Part of a small language model's weights.
Size: width 256, 8 heads of 32 (4 for keys and values).
Each number is 500 + 40 x the weight over the matrix's rms, rounded and kept within 0 to 999. Layers, rows and columns count from 0. Numbers have three digits each.

# down: layer 5 MLP down (transposed), 896x256, rms 0.0538, rows 139-163, columns 128-255
# up: layer 5 MLP up, 896x256, rms 0.0519, rows 140-163, columns 128-255
down139:507424545377472475451542492518542529499514474490545514472571503504518483458508471523500501530536510491537548567525520522504551511448555499509503511478491472496583500468558429511521550509513449471406472500579564601492467507521520458492527476483559534453441545498474466537509515567519462589480458502499607514489488523525544530537539515506458468472489524506455519455486547477583499443454
up140:597548504476541520444453484530482484521507539494459462543521487496473488471510549411538534529453508535490485466521448515511458497508516504478544553580470441457485538484534550404501457483462531513434472426482507530486484390520510504549482539439563432532479501485451372482529548464506487539573476502448466434521500476481534475453458471536477502545514436459508543402458435499498537537460
down140:490498543560479570553410438527477547507480510454548470455494536581508475488521503495443536508538480514541558406526526423517442465482471515521510494531479481511554483494482548589458483490490440441466477516537524463460426491487461491662516551512473480526451440430578453440474578484483502526518422460472498476477503565533443471539436497504543541466511509430483544462514507534455526533465
up141:548538428495559461482467455508510571518468505486570462531420455486525509535533475489455438492546509478495537506499483503507496524543485524504568467523475503478492509507473464490505529474462506481506479497499499505493448481558520428538538532450449466445511562463503492468447438487502430469475622562528538486510474485536476435490422529504516411522512465495486521538476493496430530477544
down141:563498549507538533514576564461442486578469427505462499573560514469584379508480514487483491522504510487491489506526487510497485455514500508427509454501540449530607514444472536484494461489483469517513503519453522476443475499481525433540556519487505569468450537575507480428501482524469517453508522540502521504442511516459453532502469520470551511431461474542489454570491493488479502446490
up142:542429524467453591491410587465513436474450553428528504506477480525474495546456517473484508476522463522450467521387518448487442525441558524464414508494450523506523537536463462417508431526536504500519475527519504481504477520514452464463478632540464520579493491603489541456488487483499479516447499526529448472543521495543567574516511535492425510479478529573495479493510479526499452539487
down142:498482613456519545437515454448423475473485523455566500560591554558440506534546510430506504495521450415492498574482502426530537518546513499553432432462447560528535425479453519541509506498524541461431540508480513489525472524467471454510489494470511497534585485589475539455524519528536522509482518508471538563540537524563487438511503551389478491564476520481488503450550470497515461518526
up143:544480481487555566500491483495504499461492605529474523519475494486558507471404487522454547468456452565545517504523487495519470511446507505518528468555459414495483514487494406482543515479461488466521478475494490532543549499508562587561523508469545504544478480537543531430492559482482460444498500511524538474487409501516555423557568496551444496495449528458564440482483454513544561526487
down143:487504515585543544512515470523499466485558543451494494491489519535567508443456474496518523513459500468446562569562504502475511485502570455427533502527500510452630466527519514521525522502509494479436519543520523473513459477462474509478525458483502494505515471524493462515551443443562479504505493546504529492485528538546484541411514469516454545494445551444527499466453524502538579463489
up144:472510477500514555493497517415586585477433512504433415467431505556453531496526549477545422533470518501545444554494469539553497504472501493551494478506572456517502555490558488528492496567428478479529558551601446535466538465519506458523542510545550477474463496527449497557494486490516524537510469512501515500467568527518519513504556488479428509452431510446481397508413522517500530447510
down144:461494495491503525483488465513483582551600500474458566528532411481423478441528566523511520506482510536543479520523419495518516509438412473561506510522479459511454417488499463545478466483424516464472450488499420541467567517584500430424503491509474493514516504571522504555514503565524538473455491494453542451506466502507471549431553554526453496474483455513509493450545515467520489488564
up145:531471523446561483480507566465512546502423466521525546550462470437442542619463478514465558437520493564437546433497430533514507562508404482462525530505508499539456544572506482394484486401442443532482528489497550488557556478539466464496468521492479507463479424497436540504498495526491520414564519480471418447502471481442496556565405500507430551576461487487492498522542525461531545503512
down145:465517456585536527408523479529544495526488510483591525511532437500515555511537492546441402518413477503408549542482507530439507473483466487512527570464482430519520544422495514417462591536461559440613453491489634479499486452500547430517509523511438395506506515447413500514501529490548474562454567517481544549491538501575544557514466515528535492577500550505488496528473435485527515508524
up146:472458509421528455520522514455508555584488557471484446495445470525514619529552508445430441488484512510522498475494552494482499450515538375492494540569530503525481496479491539576535517533481461442612479505588564448507444514514540543470554469428452511532464549559494518513575456428501498496531473520552521469457523563560484606489465512472494545465439560478493542467491508527514448554557
down146:546450546510545434490579428510550473559494495523428463515506529456516563509451429578528522465435516463496486429521533559569491513417582521500407492476528512485655527535511452470445540428459490446512454477499565489541416504463495499498535543491533466493496548488511486502558503491509581515453472533496520495491560514491511538427487518583474478505470579515478496488458490421511529558555
up147:544442445498467488490481480528538453494532456442496437498502519539477499495456548459566485471486530501471519544542535475499477476512540529522524576544471418531505515532554509443455464475487451550492499442540501468486469557465531484574479542507504549448453524550480515461514480502493506486566548586461430489469557524540494517545518516534531483471469470500502589486482485496596503586477
down147:498494552504431522535518535527467512506459539604481486477480482544506458502485489528495528465508485392542544495496496512567490492434481436514469512476490428521538489484473524446455527460474439461502481524476464567505469485424463533564388459515470482502466490482520524589510506555487528533571470513469503517505558467548452520495496496563522550466442537553520516579530451543545493524481
up148:537519463494478587476499509497574539513488527542427535493459456556456447501490430454533485506526469508484459540509488492591539494465516447474587473466546510522439500514534497513515475487569550511554481494531443517545529538430532496556518503556543414581501498585522511484559480549518482514543405564475517506567519527436519452538493521459499535517529585531524464493467436555519526502474
down148:432552490458516477482538432467460496540531480527517511573473467466493438520484485581496521562543621517489469481494575516496482470470499512488494515477477535515569513551480564563540466525471475496522480485474469529459568494537513462474578445477449511607602504542514491489510548463505482472536397519492557527459498495493434501491499529546530522440533516524516478562474494465472548541478
up149:414493456482531518465473494484514461469551457475436548494516495583476591492574475482471474447498561516441484503460473515540457472494516481505486525432541525478476517497577500558454504531501523483540544529523466620527517578477513550459551492470452499484427541483512433470475500503432442560551516530519552442454491480491560454580523548474411475545583521543479439527542510483510514494466
down149:512501537551485493478494475514558394456506506488465571511492483511510490452541487494474501516529470497485474499541507472502480559469484478468530503515493488513557425511537429541474472550503495524464491568523474501449454561513486544528415425524514502444535513453493505489556577472432481430511498457486471476425500452511526517542465559468482483461538520463501478526537408480543387460473
up150:457574483513523566502455449443596539547555511560496438482434438478453471528538530531503480505491472488539507464488451509466505419543470494499499469484475489534498499464402472518504484428464459460486535500545408513498508508547557506547434459422481436525495537531464570425557515401444449500502533539582480435470560593478536532517537435459452504486513474506415498479529517544542476475498
down150:476508536573576399449473506468442542467467469482508523445500471459455516561455460462477482540475507584492494460519470462503440471489514431526470527484495533539532527440458490559481530465450511523456505553547553566504464502481505447449470539541576444513527534531491436501519411518502494527429494518474526518507470531411489434483551482418482485484547486531526543473518556531542527473425
up151:577554543503538401520446496535542491497453477527570484497469509620539437494556474580466488465504463452512520515499471511515439537543473481524430463591455520475490521557457480488450436445535484489490554457461515462535482423520451508484534555592477535431511548519476464498483581443513503487601563499442523509553451549478488489535485511459521453478529543430497499547483462577482558570488
down151:470531497467535431537523503531534590473508493468442471475485480433496461466499439516451471605516515501505520485514504480508476540556531500454504517501510398462586512473529500487538469509514496539543468485551552399533525486516501450499484481446476503526469554531499464531531499576440437463456500519519575579500487489486479470557434529539479544497536490480510530543478439494519464434437
up152:529610432434497525497501521483540525540505569423555480499446540536466498585494415555466414406486444546534445558494499482478484550425467512526537490515472572506424482524454414488488477470518521480584495534490466421647542518519525494602503544520483505502501571529529563439516489516477439536546457499528506540552544516481498538461446506515509446453511505483502486473531531558504513473503
down152:485512441599494461456566496520469490445501424432462419403452596446566538543593453527554530508482482444580544539474448504440493494528448468516489486497474436471512527580503474483508511561532490564483518501490463505445491444512507471470544509556512546523498495449470532500575390509531551508465424442462537469500536450485547494565486565478510438509433461516481564454585509519522487467472
up153:462509549446538564546520486479541520519543421506519503521408519513502472523497495460442501497540470446513384467469520509557490561558508489533462521505491463474476485529439524564526482537491506479517501468476556482493500466473503468533444542492526420575536538436525415511516495487491514492494503553489539588492432544491467493545475477501467500519489487539555446497462420504511520525444
down153:481501501445539542475460550488457492531516505499562486474512551471528485495443513508522445456527501489493535507473445486411527541531581498517546515546510538475545516531475459460504592451446504473520483491490511524403523510418528484536541464443546448446473526415497513515476557511561454517434489502480477492521520458484439550424564464501513492463519468530511444467532554482383529513450
up154:567506476555526489418459487497459463477541428481489438577460444465482461514477480470506471468430516538458539490539515446564479534515444508499418523535483437468499551444495566516526486538526516485545527491488453485447532541526480546503564523525457525431479470475413431475508595541509499526462537478562494493450474562509452486514527484521447508542516472555508504487526482519584484458478
down154:546470481517509497528445461452485511457462504503470496564485455499485477551488594499461566532490454424407419517511528529503517486522521531468515426386465545528531555499464556470466538509419475499585457496466530515473516476470469430493526461513498507513499506512502556583490493518566484522482552475563549517461567462496479447537485501516441545556521490472452528504419482501513517489499
up155:581525483497494524482452540468475404484536444499500508513497473507522544513450450570474435516497498507495466544488499534467518518446549518467468538485549519484518452442460499471544426478531511470510530492478532491504496482448543535492545486449504459555542515529511488401473489433478459511470467544546469466544483510522564440469524496487476424466465486442495494462472507535544513503529
down155:580485510526473473474429485540509516472511502521489443445545524410553515473536529451426567524549453593525567400540523492479516531555509453496543504500494478533457476515419520455527497466498518539457490520453516567522511517494495485486497472529491558542489530589495515523550436471603519474523546552456503510477515501477458478499476547447479553549469431504463456549526537537464456473516
up156:518474551481442546516468547463537510574474500437527506539414525526470550547589494548505461474566495420529486492480554518476516457500475488503514480495507496511457514496450550540490415526487484540576515565477535523514458529522486515486481496512449414587528497542473490561493454492522477550490440470543473556468421512445464530471489518470465456522494429506446494447489462532491437556502
down156:529490458431512503493551497487464524523501542479497494484504486513462569497470515620515498513512500516452528566466582480556479424465528453505431486466535519436667561556501517529543510508510520550476481495540498485479523498532464487522592491523511468486479477452481526458538532503543557519492482533495508505595473468487572589455511544520501478385550463497562491461483494498483537515491
up157:555411521500573475496465519509461428453511555500464529533524506461413454491597481392489400455558430525550485479496439483541483533416543515505483534568500413352436561481485492462526577490541559488517489472460456566446540514548491501441509524469475446429538462521529498537515540519481468479506491460499537522503488492506543556462498505565525545485464439506484453428523532466564531448557
down157:512536504439433448484515528515518505543517456521499541525519544479488497522473482534492493558464503463585542539555540413380543479472477492490485520589474513456449514499416542496509452547504513524487504433563554534511474520524507475419574490518399486471501511463478485536471511488513413505580487530525599496523506610479505519489461452544513474464504495493522545524465532501556510434540
up158:530499520485469456492514537502563483441515487501516417513397536527441550483512529510426541393437438531430523484481476511487526513520512503486477586488447475532489470461542500501470489522472549474573462466565554491501481438518605536554466521479514407520477471485459503543525451396530518544546503517528512500468475528454606437498449508509473542481463484515510516471493465543480480472522
down158:448521548536521427490516506645572529435532512545563450480491472520487466495390529548495548493506514476494528449555487518518470494469487554511502457500434447437586479468507461554441498495498513514453560539486540505507515617522582534471487519541462489492486400504479514536456502536523525430483486414441487493519464463496420515472478531474471515501525474506462481452455492501416481453540
up159:519405444486526452549444531511578476466519442497463487461486476549516540508601421463520532537471516514453457484514434569522486468471538497473517583518491481483511491478565495466610533573486575530511516503491499490540489541498469507494548542484540417430465455480450454513550561405428474526504427492493501418475459500479481456477498498501498457492511522512472488583441486515443521576446
down159:510524424529479509530526519528504447514469453536478417423579506519534546465532541465512510528498532460479508465473537551506524518509468510476612522546508504420517445529478497475443524481483489514441486507464527466543467444503496505519542480533604496477456553487492485493457508453478547564503539450558487447467501397530466429500532481430513551530522457499476509482456500527519436525464
up160:488538526453553453553489501483517496527443468484516552464438505576395492485449457519592486481454479515470500511473496485494536469484584509392464564568542501457505483480516547426468496531508525556536533477479492411511452520465482484541558517460543504467493457507530538470597512462490531526514508465552473526492483416447553528543395484524500395490481505447497531534433513504526509484482
down160:470518562460494456553534527473552528521507514533482542456535534466493496455498534454507559542423496556513453518542471548527507444499480516481508486515535496486517435531520497511495568529475460545502474516449497498492538511462533490546507543520446545481500548464547483512469487481481535528451464506514480507455490554481521517407519527518473387455566488573576480513534489458409502489516
up161:539525463501510444471480520535554476550513536533517476485521438508494496496478441489459480499409535558534476523488498511485540446523540535516467534631452428451453492541478468587471494452453454518511525443470474599466471509520451523480541577423449484458537467506458428461519544530487429486489472452511498530559486584548484559480497514515430388506546506516518566484464577519527470425450
down161:413472498516455452473482546527476477459524433519521472444482483448502509495497445524466536545549486526486486514471552548436473494465525518519448533485467506614577480509539439471473462498550470478489590576517538514515498501392476479536462470435530591552464515499513549594515475494464580559480494563433440460600432417571496537507605460471528480578513473482543476513472553476436521474539
up162:513512521510541504500543432481588563533505502494504538506505416480426501485497508501546491518408466513500451525467431532497419476526467461462431434503500561607450464579474520487567505502533520487496530487525477556499495444556507509502521549526538494528572497511498500529523505496521503470530459502496503463480468514451457547487528520448502546577560489518470548488446516514429501495543
down162:482554585495546503513498480516540454486499538507518462503493429437518554443470542562495594521467408561512497475500495404552550534557472509558519522514510488491540462463494552514490467465500571495436558505524490486449468491491516520532521447533594445509545499483501458512570546475470515503503500538512429488452512479473524494517502526457469514510500541477465485517533578552524536482513
up163:528533470441528554515451506545543466464537512497531467488466521432480519552505480456486471512457431591434458504478542434501527594494601518499533539488511479502421510503548452533505487498546501475467538502539522535458507526486549462477558497477499488463518524473544477542432452506444518587500449520550454522507440508570539468560509525504458450459567528510499496528520524506556454516552
down163:453477568516488494498450546543508481491493564473480496477462535544495462512500563566538505468469483385532567456501474522516467525488512574468604482554453514551593517556467499532512492515470513533537469546495525547511395534524473515512557498445522474501482521511496494466446537514492591500456491490514420498532484537494504549463488495481499531468454514500461455531509510413499502487532